Weights of a small transformer language model: width 256, 3257 steps.
Each number is 128 + 32 x the weight over the matrix's rms, rounded and kept within 0 to 255. Layers, rows and columns count from 0.

# layer 8 MLP up, 704x256, rms 0.0454, rows 161-178, columns 0-127
[[141 140 148 106 152 178 133 149  44 117 121 146 154 149 139 112  65 156 107 181 111 114  75 125 155 136 169 169 148 146 166 120 118 176 102 108 114 103 227  94 125 164 159 171  94 117 145 147 114 156 132 153 146 131 140 124 196  50 127  98 144 111 108  95 117 174 139 125 104  87 171  99 151 154 106  81 130 128 156 130 164 166  74 101 168 160 144  89 105 162 198  35  86  92  80 143  83 128 101 114 147 100 145  98  96  82 139 135 113 174 147 155 124  85 115 124 172 159  95 153 146 200 146 136 192  78  89 168]
 [139 152  93  65 160  91 107 100 133 163 170 138 149 152 132  99 147 138 130 136 134 158  93 106 152 122 166 108 132 141 158 117 139 105 135 108 155 146 143 112 106 191 150 121 124 154 124 140 122 168 127  91 184 155 147 112 119 160 141 121 134 175 146  83 160 132 113 135 125 152 129 162  39 107  94 150 122 153  83  97 168 150  71 110 116 117 117 146 163 130  69 143 113 118  78  81 135 117 158 136 119 129 127 151 162 105  92 102 138  93 143 148 107  29 103 167 119 172 100  96 116 155  96 159 183 147 139 144]
 [135 120 126 151 104 110 113 113 185  53 191 141 131 171 102 120 119 101 154 117 121 127 187 102 152 163 151 131  91 176  99 127 125  95 111 127 123 194 104 102 125 157 130  90  78 140 147  96 116  94 204  52 144 124  82 135 149 107 159 167 134 139 141  74 109 146  76  97  74 128 127 127 158 135 178  82 131  81 164  98 122 149 138 116 149 115  75 115 143 137 143 158 149 106 130 145 117 109 157  55 122 152  73 131 122 184 109 148  71 127 105  97 145 102 165 122 100 133 157 135  93  82 117 115  85  99 172 138]
 [103 121  98 187 113 140 159  99 146 138 178 118 182  87 166 131 125 103 169 145 159 173 168 154 123  87 153  93  59 173 143  95  94 187  88 159 198 153 102 138 129 107  83 124 129 104 128 144 156 153 121 165 163 129 135 142 153  91  82 118  78 103 112 118 187  83 107 119  72 114 100 159 145 141 127 168 101 142 133  44  96 115 181 140  57  99 128  86 103  98 173 124  75 114  94  52 130  95 196 152 129  85 121 107  95 206 110  73 103 180 159 156  70 156 135 210 153 133  90 126 159 125 187 106 125 137 136 140]
 [133 147 139 118 110 172  92 108 162 125 123 152 151 100 104 121  77 126 180 141 129 172 132 138 135 126 128  99 115 118 154  84 103 113  97 139 143 113 156  94 141  90 126 123 153 125  78 171 120 142 152 140 173 149  90  74 158 167 140 138 108 131 136 147 185 125 104 122 138 166 110 129 132  82 126 183 152 149 107 160 138 138 145 139 172 158 142  81 158  71 112 142 108  74 178 121 142  95 121 142 157 136 115 127 137 111 142 157 131 148 115 158  81 160 124 129 157  94 169 147 143 173 128 120  74 163 103 213]
 [117 120 105 131 148  96 132 156  88 108 121 161 198 185 101 151 177  69 117 183  87 193 160 142 160 111 162 159  92 178 132  95 139 144 113 158 173 110 175  64 184  86 108 145  82 105 149 116  99 211 123  92 107 166 149 117 146 111  85 112 100 153  97 147  97 111 125 127 174 127  86 139 123 114 101 110 140 135  81  97  91 128 123 103 156 162 109 161  38 109 123 171 173 138  93 115 101 165  92 146 121 211 116 143 106  95 128 120 152 110 141 115 110 162 129  87 127 145 118 130 142 103 144 152 208 129 124 149]
 [132 137 142 111  77 187  96 109 110  84  98 105  85  90 137 204 109 124  98 204  82 160  81  69 106 168 186 167 103 153 127 150 142 127 129  81  74  86 109 132 103 103  99 148 146 102 126 120 144 133 127 155 150 161 135 147 126 169 177 171 173 120 130 138  79 125 149 120 117 144 141 168 113 161 106  86 158 129 130  95 120 169 163  85  83 128 114 146  75  99 177 153 110 109 178 153 129 139 140 100 134 124 165 114 112 186 157 157 175  68  59 118 225 151 157 121 153 127 145 140 171 159 163 100 146 107 130 106]
 [201 127 173 165 112 135 158 111 117 107 111 112 118 177 124 170 133 100 132 104 135 113  98  87 163 125 116 164 180 165 122 126 120 107 124 158 129 167 100 185 143 122 141  78 117  90 120 120 138 104 112 138 194 135 176 141 117 177 150 160 153  88  82  98 162 160  94  94 151 133 127 159 155 176 145 160 151 173 156 120 146 129  96  80 129 136  95  86 130  94 122 136 124  83 169 152 131 134 131 138 183 148 158  74 111  65 148 145 111 116 138 162 106 115 126 201 146  93 114 179  92  82 127  67 143 117 144 141]
 [156 163 145  85 143  97 105 130 132 124 128 183 147 107 160 137 110 147 107 148 166 172  88  91 156  63 176 138 105 151  90 101 141 139 151 144 125 133 122 153 133 149 158  98 120 143 109 112  91 164  93 105 131 133 144 152 123  69 118 115 130 121 125 128 107 154 195 107 121 173 170 132 112 108 125 173 153  97 132 111 126 145 114 142 108 144 145 144 115  80 137 132 140 131 129 138 100 134 124 167 165 104 121 138 117  87 164 115  92 140 129 131  98 127 103 146 160  92  83 161 135 149 103 131 135 139 130 101]
 [134 165 107 150 117 150 142 152 125 165 106 144 169  91  89 115 170 136 140 110 101 132  45 165 137 153 120 184  99  72 148  83  83 173 115 118  90  64 137 157 118  78 129 149  70 115 113 117 116 131 126  86 118 127 156 113 106 123 203  77 106 136 156 191 104 126  99 117 144 161 126  89 112  72 154 211  60  93 144 117 135  84 168  63 128 179  87  80 122 179  87 172 125 132  85 149 143 129 126  90 149 135 171 136 120 135  94 171  97 152 125 112  77 121 119  39 146 138  69 126 154 119  98 161 164 136  81  75]
 [146 187  88 103 122  89 108  94 115  62 112 172  95 163  99 157  86 139 114 126 101  95 212 142 106 126  81 137 149  75  79 165 149  93 147 176 155 149 113  93 133 124 120 116 153 156 134 119 126 134  57 129 130 139 143 146 127 154 139 144 136 157 102 137  63  50 134 117 132 115 119 120  94  89 192 137  67 106  11  87 109 189 133 106 101 157 135 100 126  75 128 108 134 130 157 119  95 143 154 124 151 115 157 110 120 136 148 167  99 155  99  82 151 173  43 125  79 122 187 152 126 153 108 118  97 192 208 188]
 [114 107 119 126 123  78 114 136 114 113 104 144 163 176 217 149 156 124 143 145  74 171 155  69 154  40  93 138 111 145  67 168 115 151 157 148 152  65 154 103 118 128 149 136 132 124 111  90 120 142 126 115  94 171 116 111 120 151 135 102  83 164  60 116 130 161  64 135 151 119  93 125 132 144 114 122 153 139 137 183 135 156  47  90 147 168 127 120 104 184  97 144 148  68 149  93 112 112 125 202 109 148  93  91 114 130 148 123 169  57  84 115 132 138 132  85  95 182 122 164 158 162  80 149 142 119 105  66]
 [ 98 124  44 140 111 144 100 114 125 156 108 132 103  56  57 111 133 173 139 121 164 136 111 129 110 114 114 114  86 155 137  80 144 125  97 145 161 139  61 153 144  93  92  53  99 160 132 136 140  89 108 171 109  77 150 126 144 175 126 112  92 127 103 142 109 102 142 134  89 132  77 133  96 156 164  96 130 130 138 121 170 105  83 128 105 129 127  87 120 169 108 196 117  96 160 157 121 168 196 118 112 137 119 169  75 108 118 123 182 135 172 142 105 183 118 132 129 156  99  47 182 185 123 126 170  88 147 111]
 [ 85 166 107 146 180 155 134 108 128 107 118 119  92 155 123  54 126  99 105 175 153 141 125 108 136 127 137 174 122 105 115 175 178 151 202 188 140 114 155 127 121 161  73  94 132 118 165 135 133 159 104 142  74 138 115 104 152 171 145 125 123 152 105 160 123 172 146 133  73 158 132 156 135 107 116 143  98 138 125  99 107 106 168  93 161 141 153 153 173 194 133 142 136 129 131  87 145 166 121 151 112 214 131 139 180 214 109  99 160 117 123 124 163 199 146 147 197 191 130 111 147 103 144 154 121 140 157  84]
 [104 185  70 125 113 159  99 165 143 102 109 135 106 171  86 126 154 164 112 115 150 154 152 162 131 121 137 139 148 122 121 112 120 109 141 116 110 117 126 160 120 127 127 136 125  82 119 132  93 140 128 163 142 144 151 157  61 157 143 118 136 161 178 196  78 189 132 114 155 127 142 147 133 127 136 186 122 168 167 105 168 109 163  90 152  95 165  94 100 105  93 135 120  75 116 128 130 147 151 153 143 148 152 145 159 120 105  65 131 118 152 129  92 154 163 134 132 199 101 139 105  89 153 144 125 135 176 133]
 [169 147 153 143 114 150 124 104  84 170 185  96 133 139 188 127 149 103  94  87 149 113  74 119 142 128 142  67 165 127  62 102 107 121 170 143  94 168 183 120  89 154 114 132 161 113 105 163  96 158  95 148  89  93  60  69 172 173 118 149 123  76 115 143 133 175 152 157 153 152 171 135 160 158 168 146 131 121  48 112  92 145 118 210 171 143 137 148 114  57 154 185 140  62 126  92  70 104 114  78  99 119  95 117 131  99 139 179 156  84 120 129 100 140 135 119 136 130 138 172  73 123 147 141 131 103 174 153]
 [113 121 148  96 168 136 102 147  94 109 150  78 136 104 168  92 168 138 118 111  89 149 105 156 137 121 134  98 151 148  87  73 124  87 127 128  74 111 103 126 105  85  89 124 147 154 167 142 130 101 138 104 144 113 151  83 157 108 108 108 156 165 134 127 146 122 135 165 111 149 134  93 127  93 167 143 159  64 154 129 113 110 112 140  98  96 204 119 136 166 110 165 145 134 116 108  92 117 108 152  54 129  98 142 125 102 156 120 162 139 113 140 144 115 116 114 112  97 147 151 112 158 152 143 153 126 101 169]
 [160 104 142 132 155 194 103 133 116 165 165 135  95 128 179  99 189 131 123 116 142 143 144 131 138 111  99 138 120 212 169 111 134  93 142 134 136 133 150  93 145 120 110 139 141 126 131 171  64 109 125 140 106 165 125 140 101 102 117 124 104 148 134 102  89 174  99 142 155 145 169 142 117 160 128 188 140 117  80 192 121 124 155 195  93  72 117 178 177 130 155 106 185 155 118 156  82 164 128 208 125 102 103 137  73  46 160  91 107 117 109 180 157 154 130  46 154 142 155 155  99  92 131 136 148 114 110 102]]
# layer 8 MLP down (transposed), 704x256, rms 0.0454, rows 161-178, columns 0-127
[[141 120 120 144 194  89 119 163 134 118 149 151  54 130 141 123 128 128 121  90 127 152 152 118 116 126 131 121 170 116 134 138 109 195 123 127 133 119  92 136 148 152 139 122 170 195  98 150 131 133 134  71 126  68 129  90 116 155 117 153 116 127 173 157  37 125 153  69 154  81 111 181 142  77 102 121 104 137 147 144 177  81 107  98 121  99 150 103 184 148 105 165  99  65 102 164  71 152 154 108 129  94 159 109 110 139  75 139 103 141  64 168 164 133  94 151  87 118 107 169 157 104 125  97 156 132 119 127]
 [109 122 150 118  70 165 106 183 167 147  96  93 177 132 127 152 152 112 135  71 116 147  92 113 119 122 100  97 170 151 192 165  82 141 100 153  58 133 162 124  87  82 152 121 189 141 114 147  84  86 152 155 117  94 136 141 154  92  92 108 139 123 142 157  96 128  97 116 119 141 142  86  85 113 148 111 126  59 126 138 100  68 157 140 106 145  84 203 109 116 111 100 103 162 144 115 118  59  83 148 101 156 193  77 149 143 100 152 160 125 160 119  91 120 138 133  92 177 143 103 130 101 110 136 149 134 143 119]
 [159 127 162 118 137 138 129 152 165 158 183 145 151 198 154 160 100 166 164 105 146 102 111 129 136 167  76 112  87 198  92 168 165 124  58 210 113 160 150 140 111 196 105 118 136 157 122  83 107 107  85 186 156 158 153  95 113  73  88 164 137 138  42 147 105 164 120 138 148  47 116 118 123 151 128 137 126  77 154 125 151 115 102 183  88 135 132 106 152 126 181 112 137 183 123 114 100 107 148 165 149 115 106 156 117  86 114 122 182  91 117 111 100 137 101 126  93 107 194  89 113 155 126 135  91 111 182  87]
 [115 177 191 150 167 139 161  85 119  87 141  99  93  90 150 107 187 131  70 105 148 155 110 118 185 142  66 153 122 140 174 176  91 145 127 135 155 187 140 107 177 189 108  87 111 211 121 138  88 102 103  69 118 101 132 119 118 173  90 103 105 110 122 101  71 105  95 156 137 115  79 118  99 111 125 128  90  78 137 145 129 145 133 112 148 159 179 131 149 188 143 146  67  88  98  69 105 159 102 154 147 171 116 127  69 164  94  50 161 101 117 145  98 152 160 142   0 128  74 125  92 107 110 117 158 174 135 191]
 [166 101  91 134 148 103 120 146 113 175 107  70 118  95 118 142  98 141  99 154 139 133 150 140 130 123  96 107 155 105 111 136 154 163 154  83 121 140 124 183 145 104 114 108 171 129 191 117 174 122 104 159 103 156 130 157  65 137 116 108 126 116  83 118 137 101 151 134  82  84 154 144 115 123 156 122 117 139  92 140 126 143  69 135 125 117 162 143 142 124 133 102 152 118 133 186 119 146 108 107  95  97 126 102 125 106 166 128 157  82 152 127 162 110 109 122 167 166 156  83 104 100 125 122 184 131 165   0]
 [149 131 142 110 118 160 119 157 173 132  96  94 118  87 158 143 108 140 129  86 181 146 105 106 146 149 148 100 161 112 160 184 103 122  58  60 100 135  92 178 151 151 161  95 140 137  89 142 111  85 160 122  88 139  69 117 172 180 112 109 157  94 118 181 204 128  97  61  83 119 154 133 139  85 108 111 137 114 186 141 121  99 101 109 164 117 171 143 119 149 153 113 110 136 101 175 149 160 176  49 170 125 180 138 135  68 102 123  88 188 116 164 141 109 130 147 129  69 118 107 138 159  88 140 137 148 138  88]
 [124 108  91 141 133 100 101 121 158 163 168 103 112 159 114  57 180 122  96 163 224 128 132 108 105 134 122 135  90 170 104 174 177 100 124 125 155 108 151  94 162 121 105 181 118 113 152 170 182  78 156 100 113 182  95 107 133 134  97 104 157  91 125 169 123 160 131 163 136 102 137 123 165 132 144  93  94 134 136 150 176 152  76 139 121 161 176 195 175 138 137  96 122 129 182 147 168 110 109 151  44 173 153 113 135 124  89 119  93 161 110 153  99 103 149 181  91 139 155 129 140 147  74 121 149 118  40  34]
 [ 86 132 146 129 171  84 100 148 162 149 118 135  83 115 165 117 106 106 142 141 123 132 146 108 109 145 141 137 210 139 109 135  60 100 192 151 122 118 174 155 151 180  82 149 100 122 146 128 107 130 111 206 138 137 107 124 131 185 176 182 146  86 114  95  91 126 160 140 115 130 151 118 152 151 142 128 142 166 158 135 102 164 123 110  89  94 143 160 128 137 140 108 163 123 145 154 206 151 116  90 161 119  81 129 126 157  91  91 151 150 119 104 113 193 166 177 148 187 145 146 146 152 139 138 115 130 188 184]
 [104  62 102 127  91 125 160  84 111 127 156 111  84 128 135 156 179 111  97  96 139 101 151 145  69 173  88 131 148 121 141 148 118  86 137 117 108 197 152 134 140  77 120 172 139 142 106  80 196  44 110 119 137 122 119  67 126 139 121 142 111 104 137 106 117 118  78 112 102 153 107 151 150 126 147  88  81 102 140 167 136 104 104 101  80 140 112 174 146 147 148 139 129 132  99  85 131 141 121 115  87 110 103 110 157 111 132  74 163 154 141 158 145 127 140 112 117 128 120 150 124 139 113 127 119  86 130  98]
 [141 113 115 122 112 105 117 162 157 126 120  97  62 119 145 121 133 137 133  64 127 146 139 164  71 159  96  88 107 134  71  94 108 162 151 167 144 170  98 186 125 139 110 134  68  99 144 121 137 103 111 180  73 145  98 147 129  91  78  99 147 168 144 111 121 181 151 138  48 147 115 154 153 106 123 164 110 122 154  98 174 165  89 143 113 130 112  83 115 142 171 136 132  96 147 120 137  85 114 116 101  81  60 164  94 199 125 153 181 135 127 169 114 110 143 188 162 140 208 126  93 135  71 105 166 104  78 169]
 [236  82 154 127 107  95 142  91 138 133 107 139 138 186  96 153 138 166 131 102 106 105 133  99 156 177 150 138  97 152  59 114  63 161 143 121 121  85 106  77  97 101 157 159 167 158 146 207 188 112 181 126 101 155 105 105 150 148  92  97 116 119 138 166  93 223  79 150 168  94 106 135 119 139 122 142 128 125 152 172 123 159  75 128  86 118 140 146  83 126 188 118 149 116  98 158 141 137 134 177  87  80  84 243 120 132 108 115 116 145 123 147 121 102 217 142 160 155 102 177 163 167 114 123 127 134 145  57]
 [150 194 182 121 116 142 139 161 101 138 102 154 101 146  94 119 129 129 127  99  70 142 156 135 100 125 119 111  96 133 192  67 107 115 190 135  60 139 168 152 124 116  61 154 169 131  97 154 100 157 162 150  81 124 148 134 171 110 141 148 139 181 100 122  59  76 159 198 116 171 175 113 121 105 146 203 142  97 120 117 138  57 232 103 123 114  67  88 155 145 132  86 116 111 162 137 165 148 172  82 142 107 175  63 143 170  78  96 147 168 108 133 118 155  61 129  96 111 185 172 162 166  57 115  98 100  58 243]
 [171  85 128 152 135 106 140 110 100  96 158 149 189 130 148 122 179 169 132 163 148  83 118 138 126  70 149 147 145 120 120 181 127 179 130  66 208 143 136 119 124 105 129 142 173  85 150  71 144  91 155 116 153 105 118 123 146 172 150  55 124 100  88 101 151 135 158 116  50 170 115  80 157 145 139 105 140 136 149 137  38 170  84 109 131 108 102 211 169  96  73 172 141 165 171 123 119 143  90 102 139  99 138  95 168 140 148 164 132 114 129 128 100 105 159 163 211 146  78 124 186 123 121 150 105 115 151 168]
 [158 140 160 140  58 140 147 165 105  63 184 126 128 119 121 195 139 104 146  94 155  88 129 160 164 100  70 103 152 119 169 111 128  96  63 141  90 205 137 125  60  37 189 141 173 100 126 131 171 131 106 117 136 128 154 147 135 104 150 132 122 145 129 115 197 173 162 151 152 157 156 134 118 144 163  25 191 186 123 141 101 120 177 168  70 123 115  80  88 120 138 171 113 129  91 162 155 118 138  74 177  85 177 130 130 128 100  88 151 134  94 154 126 117 105 115 116 117 162 177 135 141 123 144 115 108 124 104]
 [ 56 133 166 172 135 139 111  98 133 139 131 107 181 125 171 145 141 132 127 174 174 152  98 127 103 136 185 102 145 137 119 125 124 164 177 185 158  86 158  80 129 108 129 128 115 128  71 160 133 157 185 176  92 178 141  56  84 157  85  79  96 114 130 101 141 140  91 114 157 129 168 118 122 102 113 133 149 149 131  93 161 155 172 144 149 146 111 109 171  84 149 155  95 157  86 124 119 124 126 123 112 153  93 113 115  61 195 166  99 165  90 162 103  89 134 143 157  72 103 150 116 116 126 125 136 125 148  98]
 [116 176 111  87 167  94 101 174 117  90 106 183 136 147 104 131 102 145  80  93 115  69 164 149  63 119 106 136 106  97 108 133  99 125 132 104 126 120 116 159 166 140 172 139 151 174 114 117 149 119 139 123 125 149 132 145  99 119 159 119 132 137 145  97 164  63  93  80 151 124  91 151  99  71  95 101 157 120 170 147 172 157 255 132 118 119 179 214 175 118 111 130 140 114  94 165 162 152 103 106 142 183  94 142  79 150 104 186 110 129 179 147 168  84 115 122 105  98 116  46 120 135 141 106 147 122 142 114]
 [ 73 138 137 143 114 103 141 123 100 142 144 120  95 152 104 121 121 132 175 106 131 103 115 135 154 109  99  84 130 130 121 105  90 147 133  99 146 112 109 137  68 146 121 151 168 173 123 119 112 161 106 129 150 130 130 160  83 134 102 117 148 111 150 123 163 133 109 141 103 103 135 163  85 134 104 111 140 126 122 140 164 124 188 118 138 130 113 118 128 118 135 154 102 157 167 104 180 137 146 117 149 170 116 135 120 118 125 126 141 105 121 116 109 111 144  96 109 124 114 142 141 159 111 155 147 120 164 222]
 [ 59 145  74 144 160 138 161 121 127 169 121 143 107 160 165 101 140  95 112  89 126 167  90 143 128  84  98 176  80 132 207  44 116 158  36 139 111 120 114 114 160 148 105 117  94 111 144 176 173 112 150 116 112 148 160 109  82 137 125  97 111 113 143 135  91 116 123 119 104 131 122 147 135 146 161 132  74 112 130 159 172 123 196 195 142 138 111 145 165 125 150  65  97 117 122  97  76  73 112 168 155 163 151 132 170 160 198 111 111 118 139 161 129 131 175  96 176  93  83 119  98 108  90 141 209 104 155 182]]
# layer 8 MLP gate, 704x256, rms 0.0454, rows 162-179, columns 0-127
[[153 197 131  67  93 140 112  96 124 152 126 155 218 191 119 144 138  94 157 152 107 133  83 117 113 108 137  65 121 121 129 134  86 154 120 172 167 116 124 148 114 137 157  79 137 104 120 146 107 110 166 137 191 100 100 144 112 111 121 167 184 129 154  72 193 132 134  75 153 197 124 129 121 134 165 108 157 115 156 109 126 110 162 130 137 119 130 131 162 147 131 213 134 139 179 147 153 116 156 122 111 165  84 155  82 134 150 159 160  78 112 149  95 148 161 111 120 115 114 118 182 110 149 140 178 111 132 128]
 [101 143 165  75 115 165 120 118 194 128  55  72  57 116 114 182 157  88 174 166 143 172 116 135 145 105 132 136 103  95  80  75  71 138 115 126 157 112  44 147 145  90 106 200  96 118 115 206 148 109 189 113 123 134 107 142  83 190 144 151 167 123 201  75  90 134 123 176 107 114 137 173 164 154 159 101 145 217 129 145 177  93 128 127 113 117 155 163 152 100 146 128 173 182 113 137 113 141 132 122 147 177 112  88 116 153 106 139 108 157 102  99 161 105 152 109 185 149  84 167 116 167 180 140 160  82 138 126]
 [101 165 152 201 131 128 127 133 143  89 139  96 110 141 143  91 177 129  72 108 171  90 154  77 110 187 129 137 147 112 191 131 111 145 121 163 116 192 125 123 105 138 103 110 127 150 109  72  74 159 133 130  89   1  96 123 163 135  93  70 156 131 148  82 112 152  98 100 163 109 185  66 140 120 154 112 169 142 118  90  77 128 104 109 112 131 156 107 100 199 136  94 103 129 123 136 119 105 116 152 119 106 132 108 162 168 113 133  62  79 162 149 104  88 111 145 115 151  95 126 102 158 163  99 143 152 164 125]
 [135 127 112 102 108  89  72 164 191 152 133 181 145 127 142 116 114 173 171 171 163 108 134 205 139  87  80 190 138  85 149  71 199 141 179  85 116 132 137 156 134 142 136 157 178 138 178 108 136 154  92 118 120 127 179 164 158 127 148 135 139 135  94 163 150 157 171 140  71 139 138 172  72 127 130 102 115  83 132  77 124  82 149 123 107 165 148 103 137  85  99  92 170 106 107 116 117 158 127  87  93 101  90 187 129 163 117 182 127 103 118 102 104 157 131 167 141 121 164 142 105 114 128 156 122 170  97 109]
 [166 119 119  97 186 184  59 107  95 108 160 141 126 147 133 127  96  97 133 169  90 131 164 116 135 148  84 112  89 109  84  87 187 196 115 187 153  50 172 136  95 122  64 112 132  98 138 114 121 125 120 214 189  84 173 116 133 106  97 145  88 104  96  87  79 106 147 125 129 141 151 154  80 168 164 141 119 129  95 153 113 119 171 122 104 139  61 103 119  90  89 109 174 122  76  91 163 110 116 121 166  94 123 114 126 141 151 134 166 118 150 143 152 120 183 154 131 157 108 143 145 114 144 119 130 140 127  66]
 [121 110 119 129 107 156 136 143 126 123 115 151 159 180 151 112 136 134 186 152  73 120 145 105  90 161 161 144 165 144 115 186 164 166  99 132  47 140 116 153 119  90  73 134  78 139 120 142 161 118 127 145 117 108 146 149 165  95 166  93 168 155 163 132 186  70 138 116 106 113 134 179  92 128 131 152 132 133  72 145 176 171 165 101 120 122 135  98 124 139 111 139 136 161 119 126 167 136 145 139 150 161 149 137 139  71 106 139 176 138 104  81 133 196 146 101 157  95 127 135 119 158 155  87  76  65 133 120]
 [169 101 114 123  99 130 208 113 114 104 117 142 121 140 176 149 120  91  74 200 119 124  65 183 138 178  69 167 171 133 124 145 120 119 113 177  84 126 112 133 138 112  92 123 170 116 182  74  93 104 100 141 164 108 115 105 104 138 187 118 113 130 130 127 176 156 150 197  85 153  83 105 132 107 167 183 114 124 140 126 136 156 125 131 102 166 149  96 141 152 126 187  98 200 161 138  98 126 131  96 140 141 121  56 142 126 108 105 105 109  99 150 161 114 143 100 147  93  23  74  85 101 140 140 122 139  97 131]
 [137  74 101 130 132 115 102  87 148  37 118 137 143  95 124 141 187 106  85 110 128  82 130 151  73 170 109 122 180  92 105 132 125 106 177  93 116 152 142 142 115 105 141 110 112 144  95  66 190  87 106 153 116 111  98 119 156 169 134 106 133  83 131 144 140 121  77 151 131 111  74 149 100 114 119 138 113  95 173 185 150 138 140 103  87 141 114 158 145 152 140 139  51 205 165 146 127 186 103  75 114 131 128  83  71 110 148 113 162 133 169 138 140 142 156  77  69 146  57  87 145 107 133 146 143 107 106 133]
 [ 87  77 124 102 184 196 135  99 129 163 150 135 169 113 125 190 165 133 157 140 119  78 155 168 103 139 136 193  88 185  77 160 105  54 172 153 130 123  96 137 149 118 126 128 135 144 136 150 134 115 169 158 147  98 121 123 164  94 120 126 133 153 137 148 109 131  99 122 166  90 168 191 113 185 118 101 157 124 121 151 126 151 109 117 130 137 173 156 169 162 114 104  98 132  94 135 157 217 133 191 141 167 130  96 165  98 164 139 128 131  96  55 100 137 129 100 130 150 146 157 107 151 143 135 130 100 133 140]
 [172  76 115 117  88  92  96 144 111 163 127 118 148 144 120 112  90 106 111 209 127 133 158 103 168 151 104  82 181 177 163 141 109 125  60 162 161 120 133  88 112  97 146 170 111 145 138 120 137  91 125 123 168 111 147 177 157  89 132  84 182 145 196 107 117 145 151 105  83 125 139 129  60 154 188 110 140 158 149 130 115 128 152 137  70 126  94 127 125 116 179 120 128 107 109 132 113 157 114 135 183 111 119 142 145  89 140 166  82 125 113 194 111 115 153 192 149 178 147 119 141 145 163 120 127 118  72 122]
 [118 115 159  76 143  91 144 169  82 119  89 126 152 123 151 109 138 100 104 137 132 133 169 140 170  70 109 131  88 138  86 168 114 145 105 109 122 108 184 104  97 113 156 144 169 125 103 104 117 131  96 124 125 156 154 112 165 119 139  84 137 142  80 165 146 150 110  83  98 109  63 104 123 135 124  80 171 117 100 179 139 115  41  61 131 136  98 119  97 119  68 145 138  85 131 104  97  44 108 165 136 120  95 123  67  87 120 146 167 121 155 142  97 160 124 105 131 140 103 127 182 177 115 190 148 120 121  80]
 [ 78 117 126 135 164 140  91 127  90 108 133 204 139 154  88 125 127 120 149 126 156 151 108  64 125 131 104  90 137 114  98 114 117 152 154  90  83 128 146 102 103  91 130 130 213 114 157 103 119  95 197  82 173 128  49 168 117 128 136 166 153  75 172 156 169 155 190 151 143 193 138 119  73 160 181 155 112 178  86 138  91  90 145 125 128 132 173 122 157 120 106 151 120  92 129  49 109 138 126 130  77  93 157 127 125 117  91 163 144 165   0  92  94 104 125 136 124  42 178 171 127 163 111 168  85 142  52 117]
 [106  91  59 135  86 119  91 136 122 136  86 114  80 118 112 156 143 144 118  84  98 148 123 110 145 117  96 128 144 130 141 186  68 172 163 133 136 125 135 123 133 175 102 115 159 141 116 136  76  64 116 111 148 135 125 186 116 110 133 172  88  90  89 132 141  58 133 111 133 149  74 114 148 138 132 185 122 106 180 112 137  97 147 106  79 151 138  97 143 140 140 141 115 105 188 120 120 118 155  99 135 143 117 147  98 127 126 149 172 100 117 167 124 157 149 124 145 215 122 143 126 121 144  45 157  87 108 105]
 [116 155  90 162  73 127 136 125 124 120 115 159 121 121 108  70 129 142 165  69 108  97 158 144 182 122 101 131 150 116 101 193 104 130  95  67 119 140 116 129  79 163  99 118 164 138 165 149 157 132  78  84 123  97 114 171 177 144 145 199 126 129  73 158 108 139 109 183 131  71 104 147 133  96 130 102 131 140 169 137  82 143 114 106 102  98 158 103  70 158  88 103 138 141 166 113  92 148 136 107  94  75 165 118 175 196  93 134  51 108 167 113 133 165 101 136  78 177 136 140 163 129  78  91 130 147 105 122]
 [144 137 112 147 120 150 149 126 138 102 180 185  80 136 101 154 148 169 145 115 166  87 106  73 180  99 116 150 126  84  96 167 122 139 179  84 131 151 137 117  87 130 131 159 129  67 174 168 154 150  86 137 177 148 101 171 156 143 122 145 153 106 153 130 126 117 110 124 192 142 128 134 129 120  81 104 118  96 141 120  98 138 111 179  98 148 107 138 166  45 114 213  97  99  82 115 134 148  98  68  86 135  99 182  93 159  88 160 194 112 109 143 147 140  55 137 128 120  77 134  94  97 177  91 125 176 167 131]
 [162 118 140 105  94 119 117 115 134 114 140 102 130  94 172 111 115 159  95 127  60 148 147 129 120 132 120 100 155 171 169 134 146 109 123 178 112 110 127 158 140 102 138 142 145  97 126 142 158 116 126 113 115 144 143  87 121 128 174 128 132 145 127 110 114 125 112  91 123 148 143  86 146 141 185 142 135 159 160  97  99  95  73 133  87 122 145 135 126 181  88 145 153 108 110 142 128 108 117 126 100 141 111 109 131 108 152 104 104 134  72 108 129 131 124 148 117  94 152 126 133 119 141 159 136 159  90 159]
 [107 150  92 149 111 176 136 153 139 162 133 149  72 126 152 114 150 116 105  84 165 144  58 126 134 184  87  79 170 142 167 138 131 125 129 147 104 169 108 121  89 122 166 136  84 184 104 167 105  84 106 117 165 111 120 108  69 176 146 153 168  58 137 102 129 177 135 161 133 115 114 131 114  87 104 127  56 127 129 133 114  82  82 154 157  77 147  79 127 160 106 129 130 117 149 129 168 148  94 121 146 116 166  74 173 131 139  92 122 116  90 179 113 162 138 154 132 128 137 109 108 122 144 154  88 106 114 110]
 [112 103 111 195  71 174 133 137  98  66  53 166 109 130  96 114 157 121 127 154  85 144 118 130 129 115 148 147  97 149 139 141 129 185 102 180  84 126 176 127  79 130  74 139 108 170 101 193 162 100 105  75 122 116 114 195 119 105 143 195  98 147 112 182 106 113 100 105 105 115 108 139 147 157 107 151 155 121 116 106 153  88 136 151  62 153  78 120 123 120  93 104 149 141 132  87 154  97 101 122 138 115 122 115 146 126  92 112 131  96  86 103 151 155 198 105 138 170 163 142 150 137 140  99 141 114 132 131]]